{
  "num_hidden_layers": 13,
  "hidden_size": 160,
  "num_attention_heads": 2,
  "num_key_value_heads": 1,
  "head_dim": 64,
  "intermediate_size": 448,
  "vocab_size": 2048,
  "hidden_act": "swiglu",
  "norm": "rmsnorm",
  "norm_place": "pre",
  "norm_eps": 1e-05,
  "positions": "rope",
  "rope_theta": 10000.0,
  "rope_fraction": 1.0,
  "qk_norm": true,
  "attn_scale": 0.125,
  "bias": "none",
  "tie_word_embeddings": false,
  "parallel_block": false,
  "init": "normal",
  "init_std_qkv": 0.0443,
  "init_std_o": 0.0,
  "init_std_up": 0.0443,
  "init_std_down": 0.0,
  "optimizer": "muon_variant",
  "learning_rate": 0.00215,
  "lr_mult_down": 0.7,
  "lr_head": 0.00612,
  "warmup_steps": 107,
  "schedule": "wsd",
  "decay_fraction": 0.731,
  "decay_shape": "linear",
  "final_lr_fraction": 0.0,
  "batch_tokens": [8192, 16384],
  "max_seq_len": 1024,
  "doc_mask": true,
  "z_loss": 1e-05,
  "train_tokens": 133900000,
  "max_steps": 11369,
  "dataset": "wikipedia_en"
}
Each number is 500 + 40 x the weight over its row's rms, rounded and kept within 0 to 999. Layers, rows and columns count from 0. Numbers have three digits each. The size before them is the row's rms in percent of the matrix's.

# down: layer 7 MLP down (transposed), 448x160, rms 0.0787, rows 386-414, columns 0-159
# gate: layer 7 MLP gate, 448x160, rms 0.114, rows 387-414, columns 0-159
# up: layer 7 MLP up, 448x160, rms 0.119, rows 387-414, columns 0-159
down386 098:488517506482481479508422484508491527514523489452487483456473535575515485463485479479468547518480527511503452528508592512566508541489515526559488469475551461520478437475542496499498531497523526552497543464471546449473475527562501460491478505490414500496454433494481452532512501578506546519497480510512491476475461511519488472525495479483448481457499570303458535535507534446398504492560493481589492427532556568506564537506455547463489456515467547473542547497541483455490574502544601
gate387 101:496503486487553550523440431560473515480522544485453463547467456505603451483543478528508497489535498424463539516455491561514565560579496568533507496511507515518488433532577542464534552520474508476499500465439537464609460547502482537510556507480446525527483517527494490477521497487500494543415448525519457499477574550513522487515524527453514549532519559502531564573426479618476517521542504538453510441505509558524492457536475441486520415472569447498542447558488526513476547501510526
up387 099:489503471527553544568537465539460568437532474434496547519538517544552461560494505503513472446554458432443449438575514508471564545560499527552476538484471477540536541550545523484492446508577551483568517505544455408529497516479554527528582515458507464530500447472488529464460527513473515548497522508540534502536453496520428475508465438415507507521435545522555530518573529548506551507467569492509539501557578476525517530486459508582480434466464527461510450516442459505546511517492479
down387 098:472485484473493492468524447429471533555479483548467487487457510486502622526482527523459461505435483519542498473509485445520447453497519518520499511466434468521472518492471445553487445457513459508504456582488527495433530447488496423509415468606503516491507485525512541421499536487574475388511504494476577500513432471484435486503489527502510504479515455491445499488634517473490511462420539488507417570497511535444506494556531540533476556472497520575512505495547398513524485489486495
gate388 100:434494461453551521525452491459466496458484449538486598539452541507462518499459524518567450487535583476539402503483525537522540506498474397507493491538574534562463485508477527553522482520535531525500514494490447477503468516532474535553481458510478482469543506492496573458400507508531497466475475501492500536501407510512491521535462501544513438522516554459498508468529574484507494514471525528500483417496452503478519535465541520545525515441540525534465523525494320596540442547497503
up388 104:529411453454473523578517521566523578499517508467467457429494571492439515469540482528543570497557481509468508486452450504543479486493524510423491520471467463505530505449536443501407521555566490488488531434493507443503454508440480514504523512537573520427530514574522447518451477496468527506475430519533498495540500475569432553545556533473451488512485466470521475487431471371531481487493508418482483509511571502572462473513510539410522533526425492505491545554505488488465521498480514
down388 102:479471518519442486437520530502566520444482403505502486519517507491447445487493503446487474494480535611513487438508457516445486494491480482508532448461480524526492526378482532480446456475467395504490531471505496533456521533567492517508531477530501346537515536491492501560535432515520450501547396525498483544555554491491554554518459526546491449468438466542506500524521541486537486513497483476512555498566507516513522522555464427489497529531485389517471528563459436498476491514473455
gate389 100:645455449457476544480511510495484430535499540566447503417502559530484524478487554548550518539465458483544539487510501496498541500405572508557484546502524463615516507483475538498533497403552462458438515535489556539526538475499417465510511489427501464435531450531481482516491497523492549467539496455496560541512479574496509556450466508481525494516537520571507533497490459470486528498521545528511559469541483422455472554503474549463458511485565489503502493438578464463459502543502493
up389 090:475431507472480564483577487431496491500447510550470486488509506483548460492508482519521510535467496613516507467428494481506390438470516507532465530466487472522567515536475478498511441419450519534491443503479437436542502478451451442523475533479512529468563538510494553534524501530473439552509394470556549527499560475532524461496422490511469503474429519536451497518453447466463545471497497534509426502536535513459575528591445563519550468461512421513424504480506530517520474452529512
down389 097:524599583534448492436546529518477481455430512551542521463486545551447479498556501476553518493497511527537503442466468513508520522501492570568537480522530478582522503499540491450569475500441377474502555487504491497526524500489504513470502462478532553484474499529530575510480544475527464559575580516527489520489471492553447453559501556461545491472526472493444478485483465400547539481471455419515552525473475433473497517504475446450513525463492505507489585523466441505458455561404492
gate390 099:447477599509455505391475481518540544515501421442517466463476442486589550504574575556482482485558476573566512505551521565451450477476501508501516420556510507491491487473523551510529503511509454511499506433495491496597476475438513488515431515459486497463491489464503542539442475539511537566528473519495517520482510437504491520469521500510512457458409486422543481439542480545429476507454461489513510531499528502525509562466488461552422499391490534510473517512483450541527495444432486
up390 098:479526494553485509465505481530488504507584483444485554473517469409512481496487550557463473467519521416519540477542497429501437506490562486437487374519498494516557461505530464522504506468531523502535577483508494458480519468445535428508522502504465575501515439504540503564439520541482576523426524559463538470490450529554510436460514591495459504538528512566510550504558499501472502522490461543555561520519481509546520520465467490583475457498481412507491581485435478591496517547559500
down390 101:448466535477516507420464430473450493497479480536454483475458454449491468516550509461514528536554445512449526499487473498523492508521461577460508493488457535524526473509553519528523521420493461541517524518515531514467530449493492530527446503495491532438527462530548475532519467580456595485435494369492519574506532486506407474482461417521435444473472535483553553557538513474485507502492467475503450484457484583525549571587477503525450495544529551564507582497538499533584493531552517
gate391 106:472498430516526424500504515482500492533537469553476460435502501450539574527486478535498468468453592439537506419576575536540608486538507476477497529429457542560500505534501518559408511488527541455522476490499482487504496463485565480505516553505480541476499528541472515528510509542415520486533494523491507514550466563597611543437475492470482501510445526578546499509487451504461516513518503475555484526502430450497509454483539610524489465516488481496466521515505403474487455448538535
up391 104:484449455431464466546487536481513490479499477492552433453583534521574552529484526447473522563525403490497502555454509449495446568505586525514527514428533454467541485546575459450433540483514516458495467531487450496536499484498507485446475517548472552484555478569482431504490546525533586466586460463500570589513509475472485506537476451511544476515523455553510467511488518550471487466525563422491465478463501518466423506575516468485490501524494479506537510581472571522521544477457532
down391 101:571501493476442525486522521555493529536522603481522540494494496503548409514466427446490511511535568533513534538472460497481477466507482459501471436523525518502450550507465510500542511492511514542517505473517549511413491427490532474552493498501532426469534427490548520478490432414447454472450532515498463494487505417446425519472487475433572480502469473439414466504554521463503485491561571502423556512417498531463472491458472468425547555486533487480513503443524527544561574499560468
gate392 096:510478529492545419569533532506462506505541505536387526481465439513549574525534490548456544485494525531478477479467488452515448500525479442552497537552514570486541507590517494471558580477562529531490542403527489496485490460533501557483558466451462513519516496487466524494450497537521464527490475527587504479476497553527435500556361485509406549560465467525531494474501540463467458455518511476548509477494494538557486526541460477535460503609488526544487453550508524533462500481441495
up392 101:505505483554492530495542500518493506545501508466503462522516460587507475507543545513547557561490502454537562512473537539457546460485489516457459490440479508479510571504544456509501487436473452537530433565517484524493432526476512526546597473510455443510448527540479533525497508484483529541531547470510487465457482463487430392583493456476475513535480581472566507478528457536449492421560481538503452522444433500461572479499433495498533363467474447448577498510452499493485501488525429
down392 100:519467490440483478543478394496488506429467472545473470498536560492531522479534535483532536535526493468403457443576497481491468498500517470555481488457500487513541439521463472497528482490546463574455492502466480550542546444521475455461525463474590556514475472504460518472456491481590497480514498538498510443510503516492437485546455559497458502480517447568448512567506530517523551499525505578482498501521487511502424460440581534553492448394586509505510489419549474456457564422469450
gate393 099:494471496574541561533532565485489564491502509510463488487546529502520528529520520458528371482519507593514485428446453524422414546517556487524457459454504497517536469487462577552511453491462455497462445470488470455521416548498535498494532532450489460458573426472491522547537450516494495515464529425572566462467535481540458459517500503487457522437540551551508496440514484465456494479439477439510480486528495480514502571484479502560483476432454450505529484465528497530497494489510384
up393 095:449494646455476501536495461497483487497514456427525490448507540508511475548583515537479473490552524532501526536458530507533474506487549571501499469439492549493571489443472469479457537436540455454427558486453491492512486511437477488509516506520495450478471457531484529562522446445462527501494456475552528525431547428419482476488522437555405430491514461532445514390528539493486518576542440485514567468544471516492505476462537519478442480455557542491514494469522431521510486449501494
down393 095:550532427528553539557509443519528475481526504498475514434529498516493525490550518504522494501579469525520575445526521485515468496466486637460463508535512522514486491523465526493563554501523436523479467434530485516507486471565481524508458470456463511506502565468450453541492507536457509504511460472435440421453464447514516558529567469449546546508437478502472436533498413492434562523562437458467504457507518497541542516527560504512457528529519556624444512482571575549471504511481488
gate394 109:535520555490489488484562517513498479469469512512475451542438503493529587519551491509520538607526503494518553497469502515552565487514473522394447472476465451590457496560450475502438478515521551439489471475491456538502459496537484510464557520463528483473528551495462496525513570539496510514506496499439518448451509521520503408493515453447470449512560519497499525503562519525518556455459572397473506493525604493467514564399563561446478486512426496493495547469465474466467513458423478
up394 099:533452540480465477450544505469538500513564465473424569447532448468505467534479524521511478524485491523484514483507466538470571511454541517507486523441479546529559507438434479466477461526531476524505472473480499492455453464502555511545523513481548496472444601542481540438582494476474404582468434514546533481451467532509446519504456460513587411481478482505487483574525547460480408505490523540552424484482466460581495515549537473528509439465479509438452462507511503498516411547438489
down394 099:480496516470530520503499443417473467518476532594555565514511577514502415451449496486511514439548534498493438465519441442477478536558461475524524498555530477464546531460498510495519618476550540497447503460521515477502553503583431468552463539534522468501478472460475471485474453477516483499533468562485487525470505490467550512543573579536516523523513472479537511513493544553509474533466476552443458556419419517454495486503521541635468539542477530498550510505490528523582512479525437
gate395 091:539507484527516493464508512499578485459483362507532482521498523466515468514535456492540458504538517539467495548438482460449489550524535467507506462582437516487524501484522495570502504416472487488566482450553538545473469499454404501495446563516515473507422458541486502541439459565510502452572504547514541526454479444526551472486487520472501531413523498528465488458459522478555510535465457470501544485477475447469472593525567419561514500456500540489470520510509558575465531498408430
up395 089:489464438576507501488510499511458473502527503482508455499428482433511565478576483534482484521497506580599496472481482531496467454490546483484407500524470469561436486506463452433479478531393531498477506498510516525530490523489555473514481555453523546517504519492520493516435538453453500480544454507483415515505545531556509467433495525624514444520485503554554494528567492529510452489466546608629464528510505524486545488427451552538495467529491523536497469474514485472565522445474481
down395 091:457470536500384469484549525521597487458476507508529549536546509504470500505461432448515569474493547524430524508504496479495456567475505469540512528494515460424486491521514520544457498520538522470562462554510536537484511483492539503374493419566516488435559505547524472472556562498565556491528446533514492500493507560456550502396488427461499440480476483428502550475573472519503558579521539379517525502512481527534502489465478445470491512507526492503493530536502522531427504482523498
gate396 091:508469500502533497495518552476591475522525513508470558469479592511513438440477489496453494521463533560560485439434422475543492515499471504497526487546486527504498414484538519540560519468479515505530522484523451478503503475517564523469451498462473462544486474522441412537537436477456522561529477486519566536529507460526483514507460438492489456518495525438511508494484546461393455447492553426498492563510449555505566506514479579605521479493456476606480402517464552462510491494430531
up396 093:433585545489484530501481440468473542496493515565535477554437504490561586503521504484572469437489476441477532506507457538511487473513483573477461503557555531511549479470501522441462491559492540534501445444480436535529470547486511477497515508550560499474504481505484585535473613526533438513436530461472537560501532462494486497498569464458501461472488452524487478413467502487510498545541495451563481485418510547491474401505567499424533463456536489503509461494467432522412504556478454
down396 094:510507461528545464479497557495494534529521442446515504528562551516470435511581489513537562552539508543531523461521534493512505492503492476552530493480513457489400509534451599608498471481527514481542470453566475451526478463522467548491441525400410503538518535470513468460526465486487551530531487421467472455508528509519540471499413518539418521535498525449455589518501520584505479431481489509460496458486492454472567467560458522491471488517600483539497554459488566460501513493476539
gate397 098:498470458466508482521460413479340499448530456479465562512510565507550534520508418480604432527494438459412448418517463490468484523543542544435522520464481495488508535430552493510481462519519463486559523417468515479516503517484501532494520503518512491541515490480476473542494488382513508545543511446517497527505444466528501448553495609469529485479538502470547448486495506450478460457483483481476501430456499523546479514535446494503454474516512584475519514575501476488539451481492536
up397 101:420524417523505503491468588483451488516504456490523504479515481489505552494478514393569518489476467506456461537555553404472534468530465456542468566458449537444510527499508482519509479537457476525515537464508505474460485508491487493456529469548485509529478484477491634527509522446522451489526512526479433570560550520496440486490531438491407471562513554447555528529498464538535492479500526501455494491532466504475490522507502506429521515465450506478481542443360549477396534537545487
down397 097:512527437467518503529544484529554519546557421525463491499533473464588509523487486538578492569524489486479477488481501480501508463502411540511494507455540530409519526419558500468539427466503511531538562462453494500512536477478507501525489405437533376465476424507499474481499523418521509467540423402507444427477452461523515462534451467459550485521490500518504471487462527533521468594509491525450503499456542499554451534437509471497465538499504503471432488545459550449455519532496546
gate398 105:466513462505523477485488487504531448519526522491462577487448571520496530492479511582481524499465522510488554521516497552502501512479498458541508442486466531502515457525475531539518482585545527587533480568401537503525394547495483568507461503484479370513519509484521488471516481500512458548487499486457515486436533519517476518601497528447531448581465525494482473504554515437485475502531547508567543430523548565511471524562518463487579486489515505478456493620527424519472458527449416
up398 106:448555503566516474514472471487494465508506485525484515498475510496575476438506455558568532512548493487510417488570493481540513467497542591514459512581542493502493409478511506485475473476424508508538526517526515517518541560485548450633555479547467452432467479472493490465519562441489524426545547452536562483514520475560492504577490497541565466496464494434531460501567432480543548503490426507469480522544535471466518502490445484504420464516550485448423471529482486532420507519541525
down398 107:482481571506594468453480453499486460469496508527484541505518496471551508503468541469464508489470514548500550515479488505464458644479508550452444515564519563465547468496541548531404485517442440528496525476546548455509445464591460522567540556415501416494549480511487465464425491435535505528549533499489534538465499456478507472550483479411519482477570489469471529493529459504507455508499489513538457559452563450501578417469473528496463428540521517464489480505495460515504536487460473
gate399 094:459489523481465394503519543582470474452549499531440521461486502488536469449493468535549501540444411476555520586505520441526509497462512486532543498438552516441470561528469450483519505510528557453545518498472447505527493458528516465484486464534440472536510443506428476562526524520513524564508552481466558479508478471440505537496483485502473448540512478480516542461491583542435444474493469504555513561498536425537568535375516522422444491509531478549561535525433522539520564473508524
up399 094:433480488447482531483570455522510504416515520495540526520598496449430501523479463455487524444458557506526533481486441523509436533457462522531506515525464506539466483566409525558547580492579462499557423551475459452480526537417498490492520549510506509505535408504513501546527533532448521489570478439454524477497505531535525552456489532456503514504485497536519481509516486494521512449436468506539542471583496496520582466457530614578476491489451460549569482501466485528495513481551437
down399 094:558498479440515444489496431537563501496510518463546537471476495511535505507517489583515428447481514506527490484527466506473491494481542509468480537469476567538445527515477545541438540536483476474550481454495452506490394484462448507562547497515472442456520425430493493559527583512561442506517468378533471449502609480468456577515494457515503540546555506492537485538410521507514531523484575452441530514497493469519430459449576496449507567468501505438500496486458543505505468525536492
gate400 098:509373497560485457500519394430482487531508476493461543552526524553478403441445483518531470530520487544469569473501545446486539484556517517448456472482488460524479443458494505532556512525505482520479505418577449499496525437459520552551506488480495499439497539454411472452508533464435526516515433480544497566522555497541523509543500505441558518520458460550473521505539472463494495506518420524483467523404476485448532470486570496457574481529508541497449429472505521513431529483493512
up400 089:520481457474488507553453527486507548429511550481511486514468555538528455484460457531548522492540533444474469482575475523474487532510524588467470415469463458553514424523515608479485493518573509471588413470546524504454474494477451470511490483550500502524526470525464494486466514516412549516536455468482503498433528446582517534520502452441506492418562457542499540545546477502467534490506525460495548458484459382430470548459499520467547521451508522437489470503563548555508478524555464
down400 093:499527544509501492514487534519480545551512531491452546471468443491452441565561537479421535537488572542509460446553487522415472507501546474511478533502568532523458475526492482494542482487560554488473522535462537566494469512618539500520413540513495523459526471578612510547546531576503433546418515528512508542506566496437510546466461496593502484475489517528473484502453488540505534528490563457471454497488482494517549442523557569503508522431508445493484518527507422568512457520468484
gate401 091:552440482558557437517574560429532522510443522489509527497467473505473461434527537491489419491470488476474452495458476466562566519393406560516516503518517439522440478566548453505522553494502494515466457555555450517467491531488551505509493445544557402448533481530515514505485493500470492508517447506545465493547528448451527487536524541557479454432460499498460499463516509567466464464492575509479568494492451496513544542453491523539511491443482456492440556484428539498506399488485553
up401 091:576516457453503431576531501472540493483541476495466504528557483484505482502421427552506465492539439469509530525557440536505568536474522483486532516502471542478526486489510484576541497487469522451461527507551493513441393472581459454503548548421473419535498464517500575522497470493508528422471509517507475463565466498482565572475499463524524455484544549426501478459448547570500446494472447569487465499498509519486530553492517386541532568524518534526470506488533537500474446515438557
down401 091:517534430527508536485365435531481539426456536494453577490480520485506499514528556509496528437481527542461505465491472491445562446473495491483452455507516533498492507455502495397544487507525506480545495490536418479485558535511486525465484496526512509509459515552539511482456565533576457500517546526519467511451420521589401539513516507452498442574489440501491505527556511527459471485450556466517625520528531491458542549560484464495496472484581519519545503531493451495476563513506430
gate402 112:521532482568500476492519442454490590509582487525533496406582523547516460550569487507476483483497514559475519575534497564486608530527524500472461495506534440486502481512549477584508472467479504452504501431524433514462488473485519569526529471535498551533550500501601456408500492518543533497423521521523514501414477491555487507514559552483464514555469500463458477455514492485484555508532556469481536497534479515484455540465459510454488498505455586456523509556432553412524476484540547
up402 104:518385555462443547473450510574514538520544495467464527567504512461446517587543493542470520573594467434471492508530514537453446463543516508527490545508526557469462497501551518526505473512499511561529562567445549485467527455530511484529445424523467423479468530494490504560480477459493482559479487542534492455553457495498498464503483473479527468538540575508445572481481511519435514557501484507551442567576517493516444532498560564542443485544530531505447533541490496523483567475570512
down402 102:546591557522497500523565451484505530490529522508470418486533456530480513490532468605430465486521487533563506529524413562508500574469457525502486478540507535440512516517507482524516470438476444436504491471458519502491530433469492460484540465493395470525568482501597481507478440476515527514498463526562501460514479474509503503519518522497474491545523541455504534499465434545579480522518556446416529514470454529502459490470437502429499403564527471476465525529504503437511507438554608
gate403 096:539499475486513561515541521482505531443490523533458482527495475575513588487502606499566529480473518485433504514437465487479467483537446439565556472537509496553503526517511527520571519513513579539486510409462481505471504526526467518497550529476557481446503472477523383461507538548565562503500586512495434511559468566517556513543540514484481503504504610515513438532542505455535489548523462497454465448589478501468557521424476481455499503478485492432535494513562539447509537438492475
up403 086:486553491509545474506450481530492613546550477465484561529478456498529495469464501475522498534460489505519498496545500475480552468506564467510512556482524494445423492549497509475425482529495481509500538489490548581469453489470541499554485500445380518467517505477465518531465499407512501540420490492465552489491510494475488416465509515565506471452586484484463509498425535579483484553443498567497551512464542499526436518577568507490475375518578445545520524498419481523492541506461474
down403 089:518437437465552472498507448552553525508533437493488535431462544537541482469518438575496433528513482538469542549504440553549523425573504513496478442480457485520475525499512508487448457494491469476438465526500573523508432540500445490570491465520452602444512517499416543448505481501532481510454423596526489498482521494543528484510458507428530525499474515537549436489494458552507490483569528454581512471542516538462513531522578556570466486498543497474509512597548471489533467505480531
gate404 105:446465519542488480474471518496483529532522441511423472478507473464530431571479514555525481521503508551509495546521516467527473541478493542441510530451539500529480469446435525560474469461495576531525493488515478506540435570467399540485486465521506521544544518562504496524526512531462434481509482458452542429495541529433511502462494506480510458482480547596461606482457599505515504472462555436476531578479546529489538563513561507455503425410454581477524546501424515482446506541490501
up404 096:460455541496539451436511526507478415513525505566514513550432500532480469543507530441580513556510507395534451549459446492628506491487486514403497513516490549402439506476507598509516486482490451468520540510566509512449514544535507536512470479506493460513511519487524434552524447500475493512526428438564504514520445466474543452507506503486527492570512492470464530531490507478525480521457531528510448485573632507545539551540536533504533495461449528445511514500449498455511506473543549
down404 096:584452502489495486473529563605466497484531464467488460514585514489568464513555523548571564480506523531453498508506481492490499542503445461536507557495504526576530487537450510467513439468420580556474530541555426507531526490459519474471550495518525497494506540531491461493484487496502510556464457487454533527490484537494547499531488475421537450492477537557485473512486512504549434488495526576503467531431554447478492496560519536499562502539390452548469446541483451370482530492505419
gate405 089:490510553447524491497496566503490509512521533459518445444465471458447472425517509503407455553473507470586516524377538454426500471578497399552494491527514484504474493579459474522451525447524550531492514462558482522501582443473474504491546523515516493534449476523523521555476540452474515524515505451462528561503543497557544518526454509485519545482520509562462579521546453586479555466544569498495524456537525489506488434468560514502519546553524541546505564512504473503426480479430526
up405 089:550499546516568471478530539527473504550546534487518554579529448527475469552490553475496460532547477478477573531455501442471604516561468509543466496477538539478546409506505460529486495491520599520514440477479461515464475489507447511486436442533394499492426441495500510480493470451563553550470510436450444469502532487445473479443539550455449502480541427530503455449482538434496532389557459526547509473476482510498478521495566485492498494489547446471523496513441519510486495522579519
down405 093:595549444494505460520419508463532498447535496558407446504552555475477490519542436531492515488493543470533484498528489535546499476443568459487486546493457508464510499507531492499505510571480464512477485461537539498519461545473484518451575535482590472532524533547441438442487527504486521475459535535562472547547496598526572500562586489526515516533458551552465513557534497551510521593443544455503469576439539548564477513486453487523463489525497535452489477519550446485529531443499442
gate406 111:528527446494465460512492600553483514541566533365461524467506485520536504581502553466489468468544550463497527478500458464500473513526455546504537487505458511562468440491493539425467499459500449485532540482531523491463538588495477553575553545517509513532534500515459516513481519548542501502546496554473587392482537509509508554465519544539521491515553470628489499484512466469512518488461468487495496595511615488524514526560449522541525456504487555463477553498497501494517450548553510
up406 113:535590510530546479496488531582533447478491527525506541447536489592476501442479540492536556496471502484445545555528506517579508450491517414458587505514532521480521560537567501426476493515580537466462483510479478486414472494571515511527478480429469538550573471493500482538545563501540516511461499493485429510431532516491501496515526480533481423478528468511526532478474488486487515488472576438510542538568554539499543520501469505417479546487584542450553434540525511461516503588550530
down406 109:557473552480500524545483450439524524493536503529424571522456502485541466518492489547497490403558463508552485457512478482536512470516501481496506577562522470479468469562532459608458476533407430463598442411470504519530567465588469458474536523500481449465481462444485526485551581492529503541533529477467482521575516453482531478465520538561519474526521565481500466484527501472541470523529533526479516542517495563444460536503482445391509529525492464501474459492483542527443556460499509
gate407 102:536493540497494481519550447481522505441460537509492534517449473509316554528526478531459542514552495542486434462497535523435501499509529496525510468532384554577526537544519454528550549470520483446531465465463516495513495419529484501473509571522451474551488519467440464596566463491501542480460546515479552484520477525439535485497449510492502587538486504548494514514519495537491573476500534467544492580517433467510451498522537475531477497526495526507498550493570529464430486539422472
up407 097:469509454489493512527514507494439519497550481585478453502425534486527493463525511530506527458582451498457433533521449502490498520487475548473487537525588445499528529487519560468447550529508589622504504448467502466557532553474527535536473456501490425499506477523526511397449542446507468431453551493486434554416551443543468462485519464483472466517497515472464497482460598527441496520513460550540552473455479440475542466496450562487509480469506508555514482487512477534449453464563563
down407 101:505515566436561500503520504459491522516489531479508491404554454492551444464450501549530484554489500488513513537538487533477505567537466474494497546474539469472463414496507489464394548552502481489461554424489491537413436454543483456379486475470470470447458444526501515493529500510519483549519549479535474486561539510537521565467507580492497446541511574447514468479563457461517492476512557484450493526445458432501553574517437488539472537480509433463428490450490552466521499542506547
gate408 099:496481502485505543475423497470559492530587447489489536475488493502451533490515446485553509489512465508515403514558541555481576505533513548368508374493535492428548493456500517436490484413545493553469551516430519501444561525468493558443523427487478554501449459449463437496502476558579507466448481460533547510532491420541463534517528474492513498493515496462467495526550514432509477472535487487512491517426573465496513463518533522527484509493466554534476495527545426489497439482502475
up408 097:526519532504552415450478485500518516484580420496447560522479523522486506460506524489537520513508451536437461443451444530535603511537546512393545512469496513502531483532499446461480494490438534490552536562475538585466518461460540491452510512488536579578474503496497535470537504512529534511544487556555529503507527445462478583528523516526538463482578424508515489561475426433550517510430574519502506481531490466536520464463495563456525561448534453475512535428509425533538491502513508
down408 105:533489489469494508505425508449426489521542453555429482453511419460458518434475495463436530475443513578511511509511471453487452519504467479426520491453506503584564511538488408502513505479536523513471500509489499485476497512501435396493470468526485498543459545511557557499438532544526495514511488449474517432414544515375474503505512523491519412559489471496473553469433574409538508475530509518503476479502494484464473527492496514536488494481512506516473485440450413435560516442475574
gate409 093:532455477515500486493452527531574481456551524553546513532384444528560440467460509467529488470448455494526492477482438575510541518524470420464489506451491453541409485427540499541510473559514416517482490478507519498500527503524531506549474481535416494534463529445513468468491530445484541544529504543505464489493560442460516503548482542444539533525531465557560515447470435522472478492477494561495532499568522500578446487524479459479503557499451397556455518488478481547460431465411512
up409 093:451439449535471520454495477483503548485482517531520472506517443477534490578515477473489547527548493482507519512525518438498458467610476527533505481484527511533482548520578508513454490439490490522536506435481474449548502453459492481502506500517498530612489548461493488504543526408540526506592439576495496494495441530513461445436505567475491405521544509463514496508610513491568430505461483517555505469533538513557413528559432526572423538533529551475555483530465546494443509496492478
down409 096:605464546523518425480538534510514507505562499525545431507419492549511515528466489501545461549556452563522506513479503492436456498475438520495470467506547480504493543459500566528441424589460529531499428465505499512489500504439468530488419520481467476546525486394488486497512543439514510494545550443504404428570518503458468501544460480464523436519448500565524493551592463494455514452491507513507452523487493485520516446497468428499516523543448439497576506515431552497442505472510483
gate410 106:498501469497514481564460491496526515521490473469544467526464475500501621513441502562555461497460494488512420556517523531582485480513479485464518505452598469507461448540546439545492460538536449567543505480500536528532504522446540479532526462482487474489605469481549539497532507522506483560450526502503547597531527489584505487514481534459474572463547537525573446481487499462449533482497462524505483421471511462514575525500377537465550479497501442533539553504450580491462502544506558
up410 103:527484528564477510535483554486544543499532475423539504516459550424534516556483521503511515509418463423512461465526569521549561549504486501622470473548529475452471584487541514527450538502500530489536464399431487462515500561515540402534501532464499498480524482469457503460558577543510548546506526505534499557503500525514539499497494480467503541471480547498533413488556509452475535494457514499429479526532547536567504613482485522544562476449552497478558446551515536474496539483479513
down410 104:518530395491500473478459583522476589535514529545554502517499452497534541566485484536517542490463504542479510518510513506511518512463618572448514485567393536528452538415503527505522458519567422449502553469485457503531541512474540499506458449538470538425503495503541506531497518392456426509432488498560459540495491549507439534498507580504557464436504480492514477491546518507439507498520568477538527528508482564494476489509452522514469462497448485462515549481469513489490601464509461
gate411 101:458480593488479458466567478493534422533529462471540513510442526476478444561459442552520534457471421513520499515515508534412446450560451500544458524463499480507473504442542503566521470497525479539522555476521541415510543488484487432454508512462520512480428446445469442499399473500481469527514547422487460473521525479435509479520484481529521555511531547541487507510557462573443544482488522473502499510527487586431423481438500494445472432545489519474467498484514528529524440429570528
up411 099:432499560516474504513499483443437524445506548492506519509461549519481526536515462443521453517465452551468476547521587493418509444474538458532571492473527519548506484526550406504504447458513557535537530541502527411511579434527541492496488498562494559459405389448569507489457476491539517481516473474482501420555528501482484511555434504522452460453514511532502524564519493547511486534421584432499506475485446527482430490483525534424482506516531527544458520469460508502500500472554522
down411 101:464496561413510513535481504527558533474504521563452478528468486530450464489463442477489574520508466515466548519506619481492479496493432443593520471514495547492436451387450497465454467539513466494614523511474529513512509509523559479423518503557485392458519545490439503478533559537539496525481567545552476513475511566474428502594537553486509491492435530500508494471536483465482478506422558488454519539477466549523554519504539535492490556482558490535501480528484504516474467518515456
gate412 101:515484523472579462544589577455480433489486521468497495521514507555544525518560517478559499515513511477495504440542525441493510469552531519453521468528489463565469510483448523524475526470404450550507502482501592474493490458447534475485483508568535487525503456497493491415534484507485513526563527509472579449452485547494469509524451478475488483522502519534445497515561420565551430511442463579387506533510451510479524531535479483506519443536524469523442568482443398504485483608526484
up412 104:477424565563407495487491455529503404466496491550543467405499548503437505524463548508482550529433465555505470565493571523485493538483552537522553542495507515523485490447476426560447563526583506515535498511525468500565507525471502477484542512526535530526566506502532501471533512440419409569479479511538471492503508527529456478519437476483503453458524442497581527496483509437499468434518563492561472474479534465430492568514514536505516518479459444464532459531523479476562561456450527
down412 103:456460484474502488518397566429502547540485519519564440508515504491496545538478504542480482539497507520556523454593467516491549563489518538503523554494529545486443447474465481505542495502519494443503480561529538568532461493415499543585482459519527498459460537519557577534512520567572546495480454465522494481557515518515485546512516514474579530549491508484544606522468478447523486471427466466551436526486421520543572484474527562578541477557522495424521480521561472475556504478494509
gate413 100:544524528479475482416454593468558496535523486493427499531564533456476499514454408469575455481552511572547434526438515532433454494482475512468474528531512465567526571515440560497477509491547578546436456494537555495530489465497510475445488560518543481511537497509489509474430483466487477505478462452528558517485569491422581479533491514497499554536549537470528407542553507544451527481505475425464474497448484475480525497499519528449465485531503462493505572463485553458439555564510506
up413 105:467521461464487473477538469484518367381462515559550486537499480478503479536517557500377466425467501484545495428550433517471523435457479521511510516435530473460434475470561475568522564486488469490531570564519489501496417495431504488472534427469472441482533462437507519518474492586506496453485510466512512529492496470519495537483469475463459455457493453543487570448526483453542474472472486459559496444577431519555488470503481490507504560518449490458497481519461504469509529511457472
down413 096:464519501474520531520491538528459410467481504542471506535509489476494540490556493484550503520485513472474459535476518537534590441492467515460443496521494480516440443552547488546597450413413472520518502495482465424550475487466497499488443457434523529522473542447515483484507489531491495531520479501589594449505485570514433511514495523366526457560578460486487550517478444490568463423495481551510520468474527514457481460438485490600515460515546539494450569497484485512543455529511514
gate414 103:528497590493506476564509423551478479599534531510456446442461617422489524548477457482507521480489540538502479537486476553471471499524539461444540520514518428575511466513524521557517556523400529540477559540516527499465513466492542520506472495503464470537502463512488489491547555494464539539436505571512535524502543485427516526546444536470497560544482496518495459436564474605526610502477547499495482517556548492468463492467503481520553523564515454568434495508509496456538483510464518
up414 097:481568472476453463510523525460432455594545496468490509543535453540522539469452533478497507495553493483509483472506536477465488493524477493468464505443498447547409570510545506516467493523408536417496454520495552534531447448454586565502615468504593478511524555491493460526535503481454485510482521524416531468501543537476518434549484466501469519490478473453515456428451577498543519488396438489503472505500517560514550476481446523531509481504494491540453454558469476542432422484514507
down414 098:452500445534519484544488513479449461525479493538481456511527537502463483552478488488488440443484569472498486509537469525527574566485499436525486500552523448530524491482445550516546506564491538497553488475513483380562566530488599436486350520499529563517505529475442527495459539534531464531535541452554489449568515557549466462508451498506510495487502441522527434475466447427496501477484522451531540471516508463487425462589453442497475500492516443461485518480494457441544437479500517